{
  "n_layer": 10,
  "d_model": 320,
  "n_head": 5,
  "n_kv_head": 5,
  "head_dim": 64,
  "d_mlp": 832,
  "vocab_size": 8192,
  "activation": "swiglu",
  "norm": "rmsnorm",
  "norm_place": "pre",
  "norm_eps": 1e-05,
  "positions": "rope",
  "rope_base": 10000.0,
  "rope_fraction": 1.0,
  "qk_norm": false,
  "attn_scale": 0.125,
  "bias": "none",
  "tie_embeddings": false,
  "parallel_block": false,
  "init": "uniform",
  "init_std_qkv": 0.0288,
  "init_std_o": 0.0357,
  "init_std_up": 0.0412,
  "init_std_down": 0.0412,
  "optimizer": "soap_variant",
  "lr": 0.00952,
  "weight_decay": 0.0,
  "lr_head": 0.0072,
  "grad_clip": 2.0,
  "warmup_steps": 200,
  "schedule": "wsd",
  "decay_fraction": 1.0,
  "decay_shape": "cos",
  "final_lr_fraction": 0.05,
  "batch_tokens": [131072, 262144, 393216],
  "seq_len": 768,
  "doc_mask": true,
  "train_tokens": 818200000,
  "steps": 3431,
  "dataset": "wikipedia_en"
}
Each number is 200 + 30 x the weight over its row's rms, rounded and kept within 0 to 999. Layers, rows and columns count from 0. The size before them is the row's rms in percent of the matrix's.

# layer 2 MLP down, 320x832, rms 0.0412, rows 167-200, columns 624-831
100,190,207,158,221,241,136,203,208,204,199,171,259,177,175,242,233,179,252,206,230,156,186,213,172,231,152,214,139,232,215,244,159,262,175,231,214,164,196,175,200,149,209,182,223,157,241,232,255,189,234,234,232,230,207,198,184,195,211,208,251,191,158,224,183,125,199,252,214,211,251,229,220,198,198,227,189,186,257,177,274,231,187,188,190,164,171,237,157,190,206,175,213,235,214,187,194,208,211,193,217,177,172,233,187,196,213,199,229,198,172,146,167,214,175,153,204,247,171,225,210,177,134,241,161,210,229,180,173,169,158,201,231,181,183,193,223,207,208,210,191,167,189,195,237,199,168,236,242,183,220,236,174,149,134,223,158,202,189,266,172,173,193,158,173,193,235,217,186,180,207,212,184,161,225,152,165,200,174,170,175,175,215,190,163,203,202,247,179,186,253,209,210,241,263,215,197,181,130,156,201,195,126,187,181,203,200,243,169
097,177,151,198,237,181,241,179,204,176,200,173,208,207,164,250,168,229,199,227,184,155,152,213,244,206,202,244,172,156,160,240,170,229,196,216,189,265,210,159,177,191,135,254,212,232,183,213,156,167,123,170,241,233,169,228,205,235,182,217,183,191,189,169,190,200,178,212,276,184,251,150,174,211,212,142,245,209,208,152,235,137,209,189,196,226,202,214,174,205,179,172,236,211,190,214,211,185,213,208,172,218,137,186,185,179,238,192,224,248,228,224,187,197,230,216,216,195,234,204,224,122,145,210,187,222,157,160,185,177,210,179,216,228,216,184,197,225,201,179,216,196,99,234,237,216,224,265,177,178,219,207,231,217,188,231,179,203,211,180,188,175,223,191,162,173,223,216,220,217,259,184,168,223,180,183,209,200,262,225,199,238,151,156,192,256,222,249,230,220,211,179,208,135,258,177,160,183,185,248,228,218,206,199,176,169,248,166,186
100,197,204,200,166,186,188,216,211,195,226,208,181,165,161,176,216,232,172,187,254,201,206,196,181,196,215,195,247,204,235,189,243,206,164,206,225,209,264,239,215,248,192,136,170,204,195,249,237,232,238,184,185,184,208,168,207,185,208,195,184,226,203,214,149,211,178,160,187,228,249,219,162,223,171,200,204,194,208,174,201,169,164,173,209,203,245,195,217,217,182,205,185,225,203,154,195,219,182,191,170,209,208,196,175,216,190,200,257,179,235,192,202,181,209,248,205,237,204,150,293,191,161,210,212,191,203,218,197,244,200,165,167,230,198,197,190,211,218,176,199,179,207,238,192,199,195,180,243,216,215,209,171,215,187,174,219,196,178,212,234,116,204,264,157,206,223,178,202,234,207,258,214,171,189,174,200,181,134,150,241,173,204,131,181,194,146,196,239,194,190,175,292,181,199,196,163,153,166,233,174,231,282,196,205,213,163,230,223
107,198,157,219,235,271,145,177,140,244,196,159,169,187,196,168,160,249,190,235,208,161,238,248,236,188,262,212,195,155,190,168,216,182,211,202,162,186,176,199,162,161,197,197,186,184,150,185,179,205,259,175,192,159,150,209,187,197,226,237,204,191,208,179,161,208,133,177,195,162,215,209,192,256,203,206,195,148,180,176,239,174,216,178,189,211,163,241,190,259,193,207,205,210,167,225,264,203,190,163,197,183,193,152,208,172,210,219,168,215,147,200,185,228,188,228,220,198,204,190,253,219,225,220,222,188,276,241,172,194,201,127,198,176,218,186,211,210,200,165,122,204,240,203,212,203,272,180,223,175,154,192,228,160,161,151,228,194,202,184,198,158,169,222,243,204,197,192,204,177,214,156,186,233,206,115,170,205,222,158,204,197,224,158,154,214,201,261,184,248,219,161,253,216,204,254,211,190,193,182,259,166,205,197,209,199,203,194,175
104,209,185,227,107,234,200,221,184,220,202,221,195,198,192,180,152,186,208,163,209,177,175,195,160,203,209,246,158,260,247,209,182,147,171,156,271,203,250,203,187,193,183,304,194,181,171,219,162,189,218,202,212,199,216,246,176,163,191,203,205,197,200,218,181,162,249,226,160,176,206,167,208,240,189,203,230,211,186,168,196,134,200,146,230,197,247,230,208,158,164,225,211,233,199,213,232,168,204,188,183,268,161,201,168,174,198,173,174,138,233,144,166,256,167,180,195,168,222,241,208,151,216,169,203,148,194,199,188,193,192,172,215,195,168,165,176,198,218,127,156,189,210,192,174,209,169,200,224,207,160,237,203,205,236,187,213,277,232,220,181,185,202,188,215,158,191,253,231,246,229,194,209,201,204,220,203,174,201,233,221,201,228,164,208,147,167,223,190,216,155,183,230,229,216,167,148,208,172,224,185,228,163,218,194,166,178,222,234
105,199,189,230,189,211,213,195,160,175,174,207,180,188,127,165,171,183,213,193,202,146,221,204,194,174,213,150,225,178,231,159,177,133,187,183,170,178,176,220,208,273,179,189,162,221,196,231,157,227,211,213,178,198,159,167,227,207,203,210,225,188,198,192,262,165,248,198,144,213,216,147,94,201,195,220,238,188,233,224,215,195,193,214,161,212,205,171,205,233,205,215,247,216,186,171,200,206,228,185,224,214,228,256,178,218,136,190,184,236,233,276,161,157,171,200,192,164,271,210,156,188,209,224,234,189,169,186,206,142,182,209,223,257,165,198,202,189,207,223,194,185,159,207,173,215,203,196,224,180,190,141,201,219,222,135,224,179,197,180,202,150,210,232,213,198,200,172,171,193,195,216,218,205,251,171,253,175,115,246,217,233,204,188,258,181,221,160,225,255,198,172,207,169,195,199,182,220,179,206,217,267,204,215,190,187,176,195,250
102,175,226,183,223,204,201,173,212,212,205,234,206,279,206,190,170,215,209,212,197,185,206,194,183,165,164,201,165,187,195,155,223,225,185,234,186,173,223,254,165,176,247,172,212,206,203,216,190,244,213,180,253,197,215,195,234,231,250,232,259,208,224,189,243,156,185,168,203,207,287,188,187,166,192,207,180,222,271,179,231,165,223,230,164,179,256,175,210,258,159,202,185,194,188,170,199,240,153,223,174,202,156,175,202,201,192,169,176,223,179,222,234,170,198,159,187,233,238,186,208,195,174,253,197,143,221,194,196,239,208,222,211,190,195,155,194,189,192,215,196,190,247,200,196,196,150,216,205,209,235,205,228,165,239,160,228,197,248,179,119,180,222,195,197,200,169,174,182,191,196,117,249,220,261,246,236,284,260,205,172,217,201,263,225,128,218,174,210,177,181,217,213,225,179,179,217,200,206,200,269,213,230,178,246,185,198,195,239
100,189,259,168,250,209,228,227,161,212,163,225,204,173,195,165,221,201,196,236,218,212,187,178,121,254,265,268,225,174,181,234,243,230,222,127,196,206,230,191,226,193,188,220,241,231,224,178,210,191,210,170,175,210,189,194,210,147,221,233,222,181,190,185,191,202,202,253,206,172,231,196,163,226,235,212,228,175,201,207,170,193,201,168,203,166,150,250,219,159,207,187,187,213,219,233,187,179,215,215,226,190,117,216,201,212,182,226,181,215,257,164,213,190,185,186,206,221,221,175,204,159,202,202,210,164,206,195,228,224,160,196,250,188,150,173,202,193,203,143,234,218,201,231,235,228,182,245,264,226,177,221,202,113,233,156,243,217,231,192,196,219,224,185,196,209,221,212,208,283,226,148,171,236,149,190,186,186,195,130,146,220,145,227,226,173,185,250,157,134,199,214,189,243,223,186,269,211,254,145,146,195,174,227,161,163,239,211,153
100,202,213,194,177,227,236,250,208,196,207,207,205,218,122,198,185,178,218,179,192,162,196,206,175,197,231,183,238,228,213,198,192,212,208,221,220,216,198,226,193,230,240,241,223,178,211,210,223,147,207,198,210,199,133,167,194,228,249,187,180,228,199,252,220,194,186,181,165,206,219,171,206,212,180,180,232,171,192,207,184,191,235,248,140,213,164,196,221,167,210,190,154,147,215,209,188,216,243,161,207,231,259,226,221,154,133,189,215,191,185,226,215,139,164,245,208,238,167,205,137,129,166,172,140,216,174,267,241,255,192,240,171,283,191,157,212,216,193,165,225,234,244,205,191,152,200,218,209,202,169,223,176,276,214,229,226,206,229,236,234,153,168,211,189,198,161,244,140,223,193,215,205,170,152,139,200,221,172,171,150,196,195,220,176,141,207,183,219,212,210,162,184,215,232,195,261,263,217,228,205,171,213,223,215,172,175,214,204
094,251,164,193,237,194,224,249,168,240,113,192,231,188,138,236,196,229,179,224,220,151,195,149,251,224,194,171,193,218,207,246,202,180,182,156,179,161,211,258,138,191,209,179,187,195,172,226,219,191,228,237,193,215,216,125,212,215,172,150,217,204,172,157,166,249,166,220,201,176,134,160,179,174,202,177,202,147,193,206,216,171,193,229,212,211,180,246,257,178,179,245,201,219,249,167,197,238,251,179,228,214,244,198,214,155,189,226,204,162,186,201,169,210,245,188,203,170,164,212,221,159,259,175,205,178,177,244,204,162,242,205,204,175,233,226,197,222,221,169,271,158,238,249,194,185,187,214,232,217,176,231,178,202,206,181,223,220,256,256,252,195,206,241,203,218,188,205,222,196,170,212,208,231,170,174,198,213,173,231,218,204,173,192,202,137,201,189,171,269,233,223,214,197,189,177,158,166,211,222,189,155,245,202,216,178,243,272,190
098,240,191,236,173,211,155,187,252,134,187,164,188,132,157,195,173,165,210,171,154,196,205,191,205,196,209,158,221,230,235,171,182,188,190,200,183,203,155,229,187,160,187,265,166,211,154,174,219,217,217,173,188,151,186,184,251,253,230,204,189,234,197,176,149,186,234,195,200,182,237,207,224,203,185,216,197,157,168,189,209,177,204,232,217,184,170,183,209,224,290,245,253,197,176,200,207,146,224,236,200,189,207,115,211,203,232,219,187,203,166,161,135,242,217,243,217,169,193,227,126,158,216,160,256,215,191,205,165,254,187,196,175,210,233,209,207,172,163,226,168,193,204,264,204,204,177,180,162,167,186,176,184,206,224,182,201,205,268,157,178,200,202,262,200,208,171,190,191,223,182,201,204,177,240,209,190,181,180,221,216,226,238,205,218,232,148,238,224,234,190,228,179,216,227,246,149,239,175,191,191,180,211,223,257,199,217,233,200
094,204,205,181,157,154,209,228,161,222,188,192,177,267,199,200,215,204,149,134,160,193,136,147,196,188,233,186,258,172,226,266,238,243,180,145,216,243,168,177,236,246,194,198,199,220,138,155,238,222,239,214,259,158,202,126,181,211,210,179,221,151,198,229,213,212,216,174,222,165,211,204,227,253,230,231,197,156,230,241,209,217,188,189,209,160,168,193,219,160,204,164,217,223,234,151,223,227,226,239,233,216,234,186,180,249,194,179,153,185,209,181,191,181,193,177,198,160,225,172,149,187,203,158,165,166,241,191,203,248,214,210,190,187,179,170,148,234,200,194,289,200,192,234,237,208,158,224,231,179,162,214,175,209,186,211,225,202,252,207,164,243,209,152,248,208,233,255,225,239,170,234,198,178,245,190,179,180,175,174,237,237,239,186,216,196,209,178,238,134,202,199,249,188,231,207,153,233,222,248,178,171,212,187,182,182,189,178,217
102,166,211,189,211,204,229,174,239,138,177,219,212,208,223,196,189,227,149,170,150,150,143,210,199,210,136,151,188,180,181,210,168,209,197,185,229,191,254,186,183,157,159,189,131,224,158,193,236,218,179,191,246,208,173,159,213,213,217,223,198,176,175,182,175,175,203,231,243,196,249,192,200,262,227,225,201,246,179,230,224,219,165,183,220,178,216,192,214,213,220,203,206,224,238,170,172,189,191,222,222,208,251,155,268,224,220,231,150,134,157,204,242,225,162,205,190,175,191,209,236,204,207,210,207,197,194,200,226,178,192,224,177,218,231,194,216,180,193,167,229,229,178,217,199,138,187,158,200,192,188,255,206,221,182,195,197,256,183,155,224,172,218,261,179,165,231,189,221,190,167,222,193,165,157,199,200,177,184,204,195,195,240,257,213,206,242,238,154,191,194,142,201,159,225,231,176,173,237,219,173,137,250,187,253,218,190,277,184
099,195,184,142,215,164,235,255,216,166,207,241,205,211,199,255,180,184,207,163,172,193,140,230,221,238,208,234,182,267,250,163,191,208,229,172,225,195,219,193,234,206,126,215,132,168,151,203,184,140,197,223,232,168,193,216,164,194,183,198,206,189,186,178,210,213,180,179,253,201,195,230,242,202,240,195,224,215,216,165,161,194,220,233,196,193,266,185,193,181,233,221,165,240,222,184,216,159,203,205,184,243,207,206,204,204,209,211,204,228,214,256,199,200,224,174,211,191,157,202,224,191,227,175,210,262,206,186,257,180,149,186,182,185,186,207,195,217,186,182,217,218,201,186,238,212,204,227,205,210,201,156,145,201,177,264,199,220,162,211,155,275,245,230,184,228,202,188,200,192,182,145,172,172,176,172,222,176,238,246,170,188,231,246,228,251,179,196,158,175,204,238,145,219,184,187,213,233,187,213,209,176,220,218,197,225,144,210,202
096,195,181,236,224,212,165,197,254,184,189,214,188,154,234,222,166,205,214,154,190,225,226,245,176,173,205,164,197,165,223,234,223,188,178,202,179,219,195,186,209,236,165,182,122,228,223,246,242,191,139,204,169,230,234,176,195,142,146,215,189,150,225,223,222,207,135,159,190,208,201,164,165,181,158,206,183,208,160,204,224,198,174,216,187,196,162,212,194,192,178,218,169,198,208,160,204,224,175,198,181,232,172,224,209,169,158,168,173,138,165,206,210,180,146,188,194,176,177,226,199,193,230,214,193,221,192,234,159,200,237,196,168,217,181,258,258,200,154,212,219,276,200,153,198,173,203,152,139,190,206,186,188,172,226,211,245,142,229,236,210,209,184,231,207,211,196,206,160,165,196,142,242,231,168,209,143,153,144,152,240,212,222,241,188,168,161,219,179,209,207,182,175,198,164,155,203,218,265,148,227,204,191,169,205,241,217,190,201
099,250,140,233,181,192,265,157,207,211,183,180,170,224,172,169,169,195,182,197,213,205,244,214,238,203,195,173,228,205,245,184,129,225,212,143,146,199,208,244,200,237,167,216,171,207,270,185,211,104,223,266,202,174,216,254,194,186,235,235,235,175,205,214,156,236,211,200,210,210,196,212,199,225,199,153,214,177,185,190,208,130,171,200,194,205,208,217,204,208,178,159,223,160,240,176,208,208,208,190,180,228,229,200,192,221,186,199,216,187,177,243,241,221,147,218,172,213,214,186,191,177,229,212,162,167,151,153,166,157,194,162,178,174,186,164,188,218,190,167,181,208,182,202,199,179,137,171,173,224,218,209,209,194,220,190,186,213,200,201,230,245,157,187,133,230,271,214,186,183,191,253,202,205,212,230,236,203,162,194,209,153,224,191,175,228,257,214,206,224,223,193,202,225,176,197,159,183,224,187,208,209,210,187,194,190,220,194,232
106,199,211,181,165,187,202,183,152,207,192,214,162,225,195,218,248,210,158,194,105,236,140,215,264,159,205,129,230,221,159,219,228,234,203,233,235,179,192,232,166,172,171,160,197,189,166,241,196,209,235,185,175,199,223,173,193,183,216,223,219,224,188,210,185,166,237,179,217,158,204,204,172,185,183,230,210,195,200,213,237,189,208,181,167,180,227,234,225,231,172,178,242,197,195,226,146,172,196,146,174,196,229,232,214,195,200,193,201,191,261,202,201,226,157,208,205,169,169,220,236,159,160,213,232,220,155,209,193,235,128,212,207,217,214,219,186,192,173,175,180,203,186,214,229,206,209,222,202,186,211,208,201,206,183,219,194,182,209,158,171,194,182,219,190,241,264,235,206,197,207,204,180,269,210,190,225,234,224,208,240,163,213,221,175,199,197,238,196,242,226,225,200,200,193,223,243,180,222,175,202,233,170,201,118,178,141,154,239
096,189,182,211,174,181,189,232,241,176,192,201,226,186,173,201,215,235,180,223,228,195,146,162,185,182,201,201,232,193,216,249,199,241,232,210,207,204,185,191,181,198,213,185,172,208,244,235,138,142,175,255,219,168,225,169,161,166,150,193,185,175,188,153,188,231,241,210,178,194,227,197,218,208,256,164,227,238,178,233,218,189,173,236,196,202,147,161,194,200,242,215,137,140,241,201,205,179,199,220,188,169,213,183,216,191,162,224,206,186,208,165,242,239,154,220,164,214,244,152,277,212,175,162,170,194,89,198,132,197,186,211,195,159,208,165,176,162,229,186,190,211,192,204,215,211,163,153,155,192,197,272,261,231,189,232,185,198,205,220,175,211,188,187,204,216,267,225,196,195,212,245,166,201,212,207,187,196,218,163,203,176,209,252,163,184,178,211,159,197,213,218,176,228,183,187,246,219,173,127,156,206,213,170,198,208,239,256,214
096,210,154,215,221,194,199,181,233,231,170,211,209,226,158,243,220,196,251,221,194,170,233,180,186,190,204,161,236,150,215,173,228,233,172,205,218,165,202,198,210,209,208,181,126,190,216,196,172,242,177,247,211,201,212,125,234,226,189,219,166,223,219,169,204,191,176,162,219,183,216,217,161,165,145,257,202,193,184,236,125,226,204,212,245,193,181,186,141,175,188,197,203,125,155,246,208,203,208,222,199,185,138,161,197,210,227,131,233,239,154,209,196,190,249,219,173,189,177,200,151,203,200,195,200,211,270,238,158,238,193,206,191,214,221,209,193,241,212,202,239,250,206,232,194,240,230,195,192,182,244,156,205,167,268,226,226,187,238,211,240,203,166,211,171,197,253,163,201,169,194,170,149,226,205,173,238,217,247,206,220,190,216,162,143,184,199,224,176,228,193,180,168,191,182,191,203,213,128,233,195,248,151,189,153,228,165,230,195
102,160,141,184,233,190,190,186,200,164,188,190,225,199,191,229,219,220,205,178,183,199,196,235,197,197,190,159,194,137,185,240,151,249,266,192,164,177,145,219,188,260,175,226,235,228,206,145,211,160,168,179,187,165,205,209,184,184,227,175,270,218,192,162,189,174,233,194,225,195,189,141,214,209,167,219,219,190,202,200,191,228,159,265,194,191,233,198,245,195,202,186,227,231,249,245,187,222,183,202,220,176,213,234,218,214,203,232,162,275,256,202,207,230,154,219,220,220,242,200,149,225,215,210,148,223,184,178,135,175,218,150,220,193,208,206,196,174,215,220,198,153,200,203,221,234,195,180,225,167,236,188,183,226,222,208,220,195,244,167,198,191,211,194,181,223,170,245,180,196,228,171,280,209,210,142,192,220,222,186,196,183,140,214,216,210,174,194,213,164,195,197,176,98,178,165,192,212,222,191,245,163,209,200,213,159,241,245,180
100,243,185,209,222,203,169,184,248,183,254,166,226,234,224,199,215,153,226,161,200,131,214,154,222,212,215,174,224,214,226,219,267,230,210,222,194,167,193,200,178,179,194,213,176,234,171,145,183,202,210,219,228,169,233,211,177,232,202,184,223,155,188,200,210,178,197,252,233,178,176,212,260,227,163,240,228,207,200,204,163,173,195,174,184,164,195,200,174,219,203,184,216,180,169,172,203,224,178,222,204,208,186,209,213,209,208,156,142,183,207,208,180,214,161,183,192,179,235,253,221,253,176,187,218,232,160,178,201,229,177,235,172,200,193,217,191,201,174,212,177,216,220,180,209,186,220,134,155,143,145,236,172,213,206,144,196,184,200,192,245,230,253,217,191,196,238,221,197,165,175,240,171,222,222,233,159,278,201,201,235,188,212,226,196,184,185,213,204,183,218,180,184,202,235,193,192,247,142,149,246,181,186,196,215,184,257,169,173
100,185,205,178,212,225,218,221,186,263,170,192,207,234,182,195,211,228,206,203,240,223,201,295,213,258,229,205,172,210,140,196,195,241,220,198,183,207,250,175,182,224,181,232,201,205,233,195,228,247,256,173,191,182,208,143,167,187,259,207,159,144,194,300,228,229,133,157,279,219,166,200,194,173,204,170,168,184,225,249,195,186,222,212,203,213,207,219,176,172,167,232,207,251,209,165,158,194,161,235,194,222,140,201,216,151,185,207,232,222,219,192,178,183,208,218,219,168,218,177,253,183,182,166,143,147,242,244,210,151,180,193,233,147,180,175,214,188,181,230,171,165,198,252,176,173,176,206,199,206,182,221,215,215,190,190,208,199,136,189,157,167,169,147,239,197,231,206,209,224,217,217,243,243,212,208,170,211,176,249,193,222,154,142,190,143,183,204,198,208,247,187,155,213,234,156,245,226,208,206,191,179,203,176,202,253,253,173,226
106,198,204,207,237,183,191,230,227,214,189,210,193,207,252,184,189,176,231,205,206,229,135,213,228,255,252,202,176,265,184,222,218,221,266,202,206,230,210,168,214,180,197,159,202,188,162,202,210,248,235,188,193,193,134,209,165,206,183,187,161,263,195,206,163,193,189,181,212,162,194,204,207,170,196,266,209,247,181,228,185,247,220,200,274,188,239,192,162,223,199,222,190,187,216,242,169,181,252,202,186,231,231,174,167,226,183,256,222,202,183,184,153,253,169,167,207,224,201,277,205,256,224,194,222,184,188,237,211,178,179,178,247,209,169,186,220,183,217,231,210,241,175,193,175,184,234,140,185,171,206,172,184,179,208,156,177,249,191,178,205,193,281,171,179,119,202,197,153,171,182,158,154,168,250,226,232,156,181,204,203,169,190,196,240,220,206,243,210,250,208,212,214,218,207,244,209,225,201,192,221,174,177,184,232,152,181,245,207
097,191,203,219,180,183,201,167,184,206,236,172,184,213,239,140,248,175,233,185,205,181,180,260,222,162,199,162,178,238,201,170,170,200,175,220,229,188,180,230,185,225,237,253,135,199,234,218,172,187,241,215,230,163,209,195,228,212,224,209,194,162,166,153,211,144,181,144,188,188,149,143,244,179,208,215,218,179,219,233,227,163,211,166,208,202,224,159,226,205,228,141,172,208,166,199,162,274,197,226,165,166,215,194,201,185,206,183,178,226,172,247,204,207,241,169,188,197,211,248,256,213,230,228,194,226,184,180,193,182,174,163,182,197,180,204,161,225,206,176,198,184,187,228,209,155,213,197,215,194,305,159,197,262,214,227,163,190,204,179,182,266,232,217,267,217,229,225,161,242,181,238,195,200,155,216,212,221,186,245,194,186,204,176,234,200,180,222,214,175,191,246,214,235,172,214,176,172,255,148,187,259,165,201,259,229,194,207,186
098,190,182,255,192,234,182,219,236,203,196,219,184,164,208,224,229,191,240,200,190,181,172,165,181,226,217,221,174,157,253,148,248,181,203,222,229,201,184,163,215,166,208,186,153,151,191,163,234,196,212,167,169,169,192,182,222,183,210,238,227,213,212,155,192,205,188,204,165,203,224,219,204,216,215,202,163,183,216,157,232,190,221,241,162,188,230,195,187,226,173,205,157,218,200,209,222,216,147,223,160,217,146,221,201,171,180,176,204,175,196,168,158,220,192,232,198,209,148,231,183,174,182,230,220,237,184,187,215,265,231,202,166,133,193,241,190,152,170,224,180,152,184,202,226,294,188,173,237,215,195,170,208,224,178,181,190,245,201,209,210,205,271,255,129,213,216,174,171,169,204,196,169,173,180,218,179,192,197,192,174,172,224,161,195,210,184,198,147,247,135,186,247,265,226,134,143,202,193,286,184,207,181,163,237,193,183,209,218
099,166,145,237,159,225,191,208,242,208,165,216,235,211,183,199,266,197,195,162,177,202,219,178,241,219,142,230,152,245,190,220,220,267,204,233,228,196,220,187,265,229,193,156,236,204,155,170,210,213,249,151,211,201,172,228,162,193,193,136,261,171,202,196,191,234,216,191,203,174,153,180,146,205,219,206,250,178,175,232,203,230,221,165,214,235,190,149,183,224,234,201,131,168,206,158,201,208,195,247,222,189,207,253,232,228,226,172,195,174,234,176,232,196,236,221,228,174,200,186,247,130,182,155,202,201,213,144,171,158,199,206,158,213,192,224,217,152,220,180,215,190,187,167,178,186,204,234,183,172,191,166,174,162,198,195,178,263,205,156,166,218,201,187,242,166,221,203,225,206,197,164,227,243,189,155,153,196,256,181,164,193,242,166,238,227,229,181,173,203,211,222,189,217,187,207,184,183,164,183,236,233,208,207,191,247,153,198,219
103,239,216,223,218,203,205,204,174,219,209,266,264,235,223,183,247,220,230,222,225,231,214,245,270,180,196,226,212,202,213,189,231,182,235,225,217,204,225,173,203,130,254,220,199,152,216,194,196,141,214,173,176,223,190,229,219,252,216,175,200,200,141,231,260,189,230,204,204,217,240,226,165,186,222,186,206,158,222,182,221,208,223,254,291,148,168,136,198,200,170,190,231,158,201,189,197,204,149,194,201,222,196,186,196,236,262,220,184,240,234,219,191,223,198,189,193,192,189,249,212,180,214,214,192,237,238,233,174,205,177,192,255,157,198,198,239,148,181,199,242,200,205,209,205,240,181,187,203,158,194,190,261,170,233,218,253,235,282,211,210,198,245,197,146,209,177,216,203,211,209,147,188,221,165,189,222,189,213,273,251,136,191,217,136,196,262,173,195,211,223,182,187,157,169,157,222,241,173,186,213,193,187,193,198,208,217,197,244
099,222,202,220,206,183,197,164,211,174,212,191,212,200,209,244,212,207,235,180,223,232,186,228,215,231,150,201,192,226,212,213,229,226,200,197,230,188,176,166,200,224,210,250,215,169,228,213,199,196,194,233,253,235,222,188,173,216,214,216,212,265,201,158,168,201,201,182,222,211,183,226,220,207,168,226,212,219,268,153,141,162,225,205,204,240,207,175,248,177,204,191,258,265,163,199,199,218,245,188,231,254,171,219,135,205,162,182,215,166,155,224,182,256,235,196,175,215,169,197,221,213,248,159,233,187,190,147,146,200,215,172,180,209,145,193,168,176,159,206,164,201,187,172,207,168,186,190,191,188,139,212,223,196,195,173,226,188,220,198,185,231,184,216,213,188,219,186,203,165,205,177,163,168,169,179,212,195,188,201,188,161,203,215,161,189,172,158,238,160,206,236,213,215,212,262,198,207,236,249,186,230,240,163,154,230,171,222,197
095,181,191,169,191,203,195,226,266,151,227,230,189,203,161,279,172,143,201,204,170,149,220,213,200,151,130,221,242,202,185,157,223,186,161,199,214,214,152,187,207,237,238,168,184,181,209,205,153,208,177,231,201,180,171,163,223,207,193,231,159,201,216,177,182,181,180,188,247,223,184,177,211,167,243,229,266,182,228,208,200,187,161,196,238,193,240,199,211,217,185,206,171,178,226,177,247,226,230,204,211,241,217,235,211,256,272,198,197,129,229,223,212,203,216,171,175,155,276,230,260,233,194,217,198,219,179,240,190,208,166,189,146,213,166,183,133,201,200,234,241,230,197,233,180,221,212,231,202,141,156,190,161,245,216,213,154,172,166,160,257,146,242,147,180,168,251,193,181,263,213,232,174,217,183,201,248,206,189,209,216,188,140,215,180,195,208,209,270,250,203,255,210,240,203,242,276,187,235,214,204,200,176,241,175,237,181,224,165
101,235,188,220,239,211,209,177,235,228,218,235,206,189,168,228,154,186,180,192,221,229,222,219,230,138,197,201,258,251,227,245,176,143,184,168,172,156,263,174,178,184,186,181,207,177,191,218,159,209,218,208,195,179,224,189,190,200,249,148,187,178,210,190,161,199,198,146,226,184,177,206,137,218,141,240,176,218,189,206,219,191,228,161,196,175,237,230,255,210,250,226,218,185,219,193,209,175,163,256,204,246,179,226,164,218,205,227,148,247,224,185,194,159,223,172,215,249,274,178,244,214,202,207,231,171,163,175,185,199,231,195,171,190,168,204,263,161,179,209,201,224,240,160,183,168,178,184,153,238,159,191,189,186,219,194,208,188,196,150,204,198,264,226,188,160,222,234,173,245,196,226,233,186,178,183,206,227,233,142,179,193,194,206,223,164,220,228,233,185,206,231,173,181,186,223,145,186,213,172,262,170,206,220,260,199,217,186,245
097,171,206,231,198,231,237,195,229,165,213,228,182,239,183,223,272,213,187,186,191,232,167,188,135,206,227,231,162,241,177,199,212,220,208,223,213,247,228,181,212,207,225,242,104,197,184,111,264,237,186,190,165,222,202,195,231,226,191,213,160,166,159,196,179,222,232,197,252,201,187,179,157,227,183,199,202,173,253,142,187,199,206,229,186,174,231,199,217,237,177,184,213,217,153,209,158,191,208,205,200,235,215,212,167,182,150,190,240,184,188,179,219,138,221,208,197,198,236,219,186,185,184,205,221,197,191,232,228,171,212,151,217,202,198,226,189,205,232,254,245,158,184,194,174,190,210,196,223,225,222,211,167,238,172,151,197,175,221,223,196,220,168,150,205,175,178,194,193,173,178,265,227,209,164,161,209,163,224,195,168,186,183,160,207,233,187,222,183,203,199,216,157,188,212,187,160,189,260,258,193,196,235,186,167,241,178,171,197
099,201,241,168,131,136,204,191,222,297,186,192,218,188,178,175,169,219,215,229,240,137,200,172,204,221,168,195,143,218,199,206,198,194,176,184,179,242,240,245,220,216,210,190,197,213,181,200,237,239,254,212,185,179,174,237,221,138,179,186,151,186,198,205,248,259,208,182,209,239,211,171,190,199,211,185,188,102,239,159,237,154,241,176,176,157,198,218,211,200,167,187,248,216,207,232,156,268,187,210,238,198,217,155,219,243,223,193,201,167,257,185,192,196,208,222,226,249,241,163,223,183,167,162,175,196,173,204,255,231,188,209,214,137,210,211,217,249,210,177,186,273,213,218,231,219,229,159,172,213,192,228,168,159,158,170,228,222,233,166,181,143,160,194,218,150,162,155,254,241,235,210,214,258,197,164,223,238,195,153,207,217,214,234,153,142,194,162,245,165,157,206,231,213,212,180,194,225,258,197,175,187,172,142,235,178,183,169,145
104,205,217,189,226,204,232,203,164,174,165,214,160,180,235,196,196,153,152,176,201,211,194,219,209,168,177,133,200,157,249,185,256,149,189,169,230,197,166,245,179,217,181,157,231,163,249,225,218,193,185,199,208,217,141,215,215,198,227,211,194,217,227,260,205,223,208,187,219,186,214,219,200,198,192,162,209,160,219,213,219,143,276,167,183,214,161,174,172,207,234,223,179,136,193,185,182,217,167,169,168,206,213,214,152,198,180,161,186,194,210,152,268,185,209,202,183,263,227,187,208,219,210,146,196,185,135,216,245,166,251,151,195,243,212,246,145,169,220,149,208,250,213,179,188,245,184,243,195,241,214,137,257,182,245,212,227,164,242,205,193,167,185,180,216,209,198,210,228,154,223,193,175,170,237,276,193,268,192,227,164,225,156,230,227,218,195,185,177,272,225,180,167,167,203,217,200,222,208,165,228,255,168,208,150,163,248,162,181
102,150,215,214,171,192,217,228,250,256,185,205,156,244,265,203,202,150,205,189,176,203,196,126,189,192,257,220,194,206,182,151,206,217,148,162,173,150,191,212,228,218,226,177,183,201,228,147,212,213,173,234,152,185,174,212,216,221,180,200,196,192,167,178,224,225,203,240,193,183,206,237,226,192,139,190,188,200,145,214,186,178,165,221,190,156,201,239,187,188,180,187,177,163,208,197,182,194,122,221,205,215,198,185,250,229,200,225,176,231,161,145,194,150,186,155,234,259,200,179,231,213,246,172,224,230,220,199,263,213,222,230,199,212,176,189,179,214,175,224,225,200,180,203,234,217,135,201,204,144,181,182,201,196,225,191,234,190,245,188,242,243,216,216,172,192,248,203,192,230,214,270,188,231,247,164,250,207,178,180,160,139,175,214,219,204,238,185,180,227,199,211,205,170,160,191,202,220,208,208,173,235,180,187,235,197,201,244,250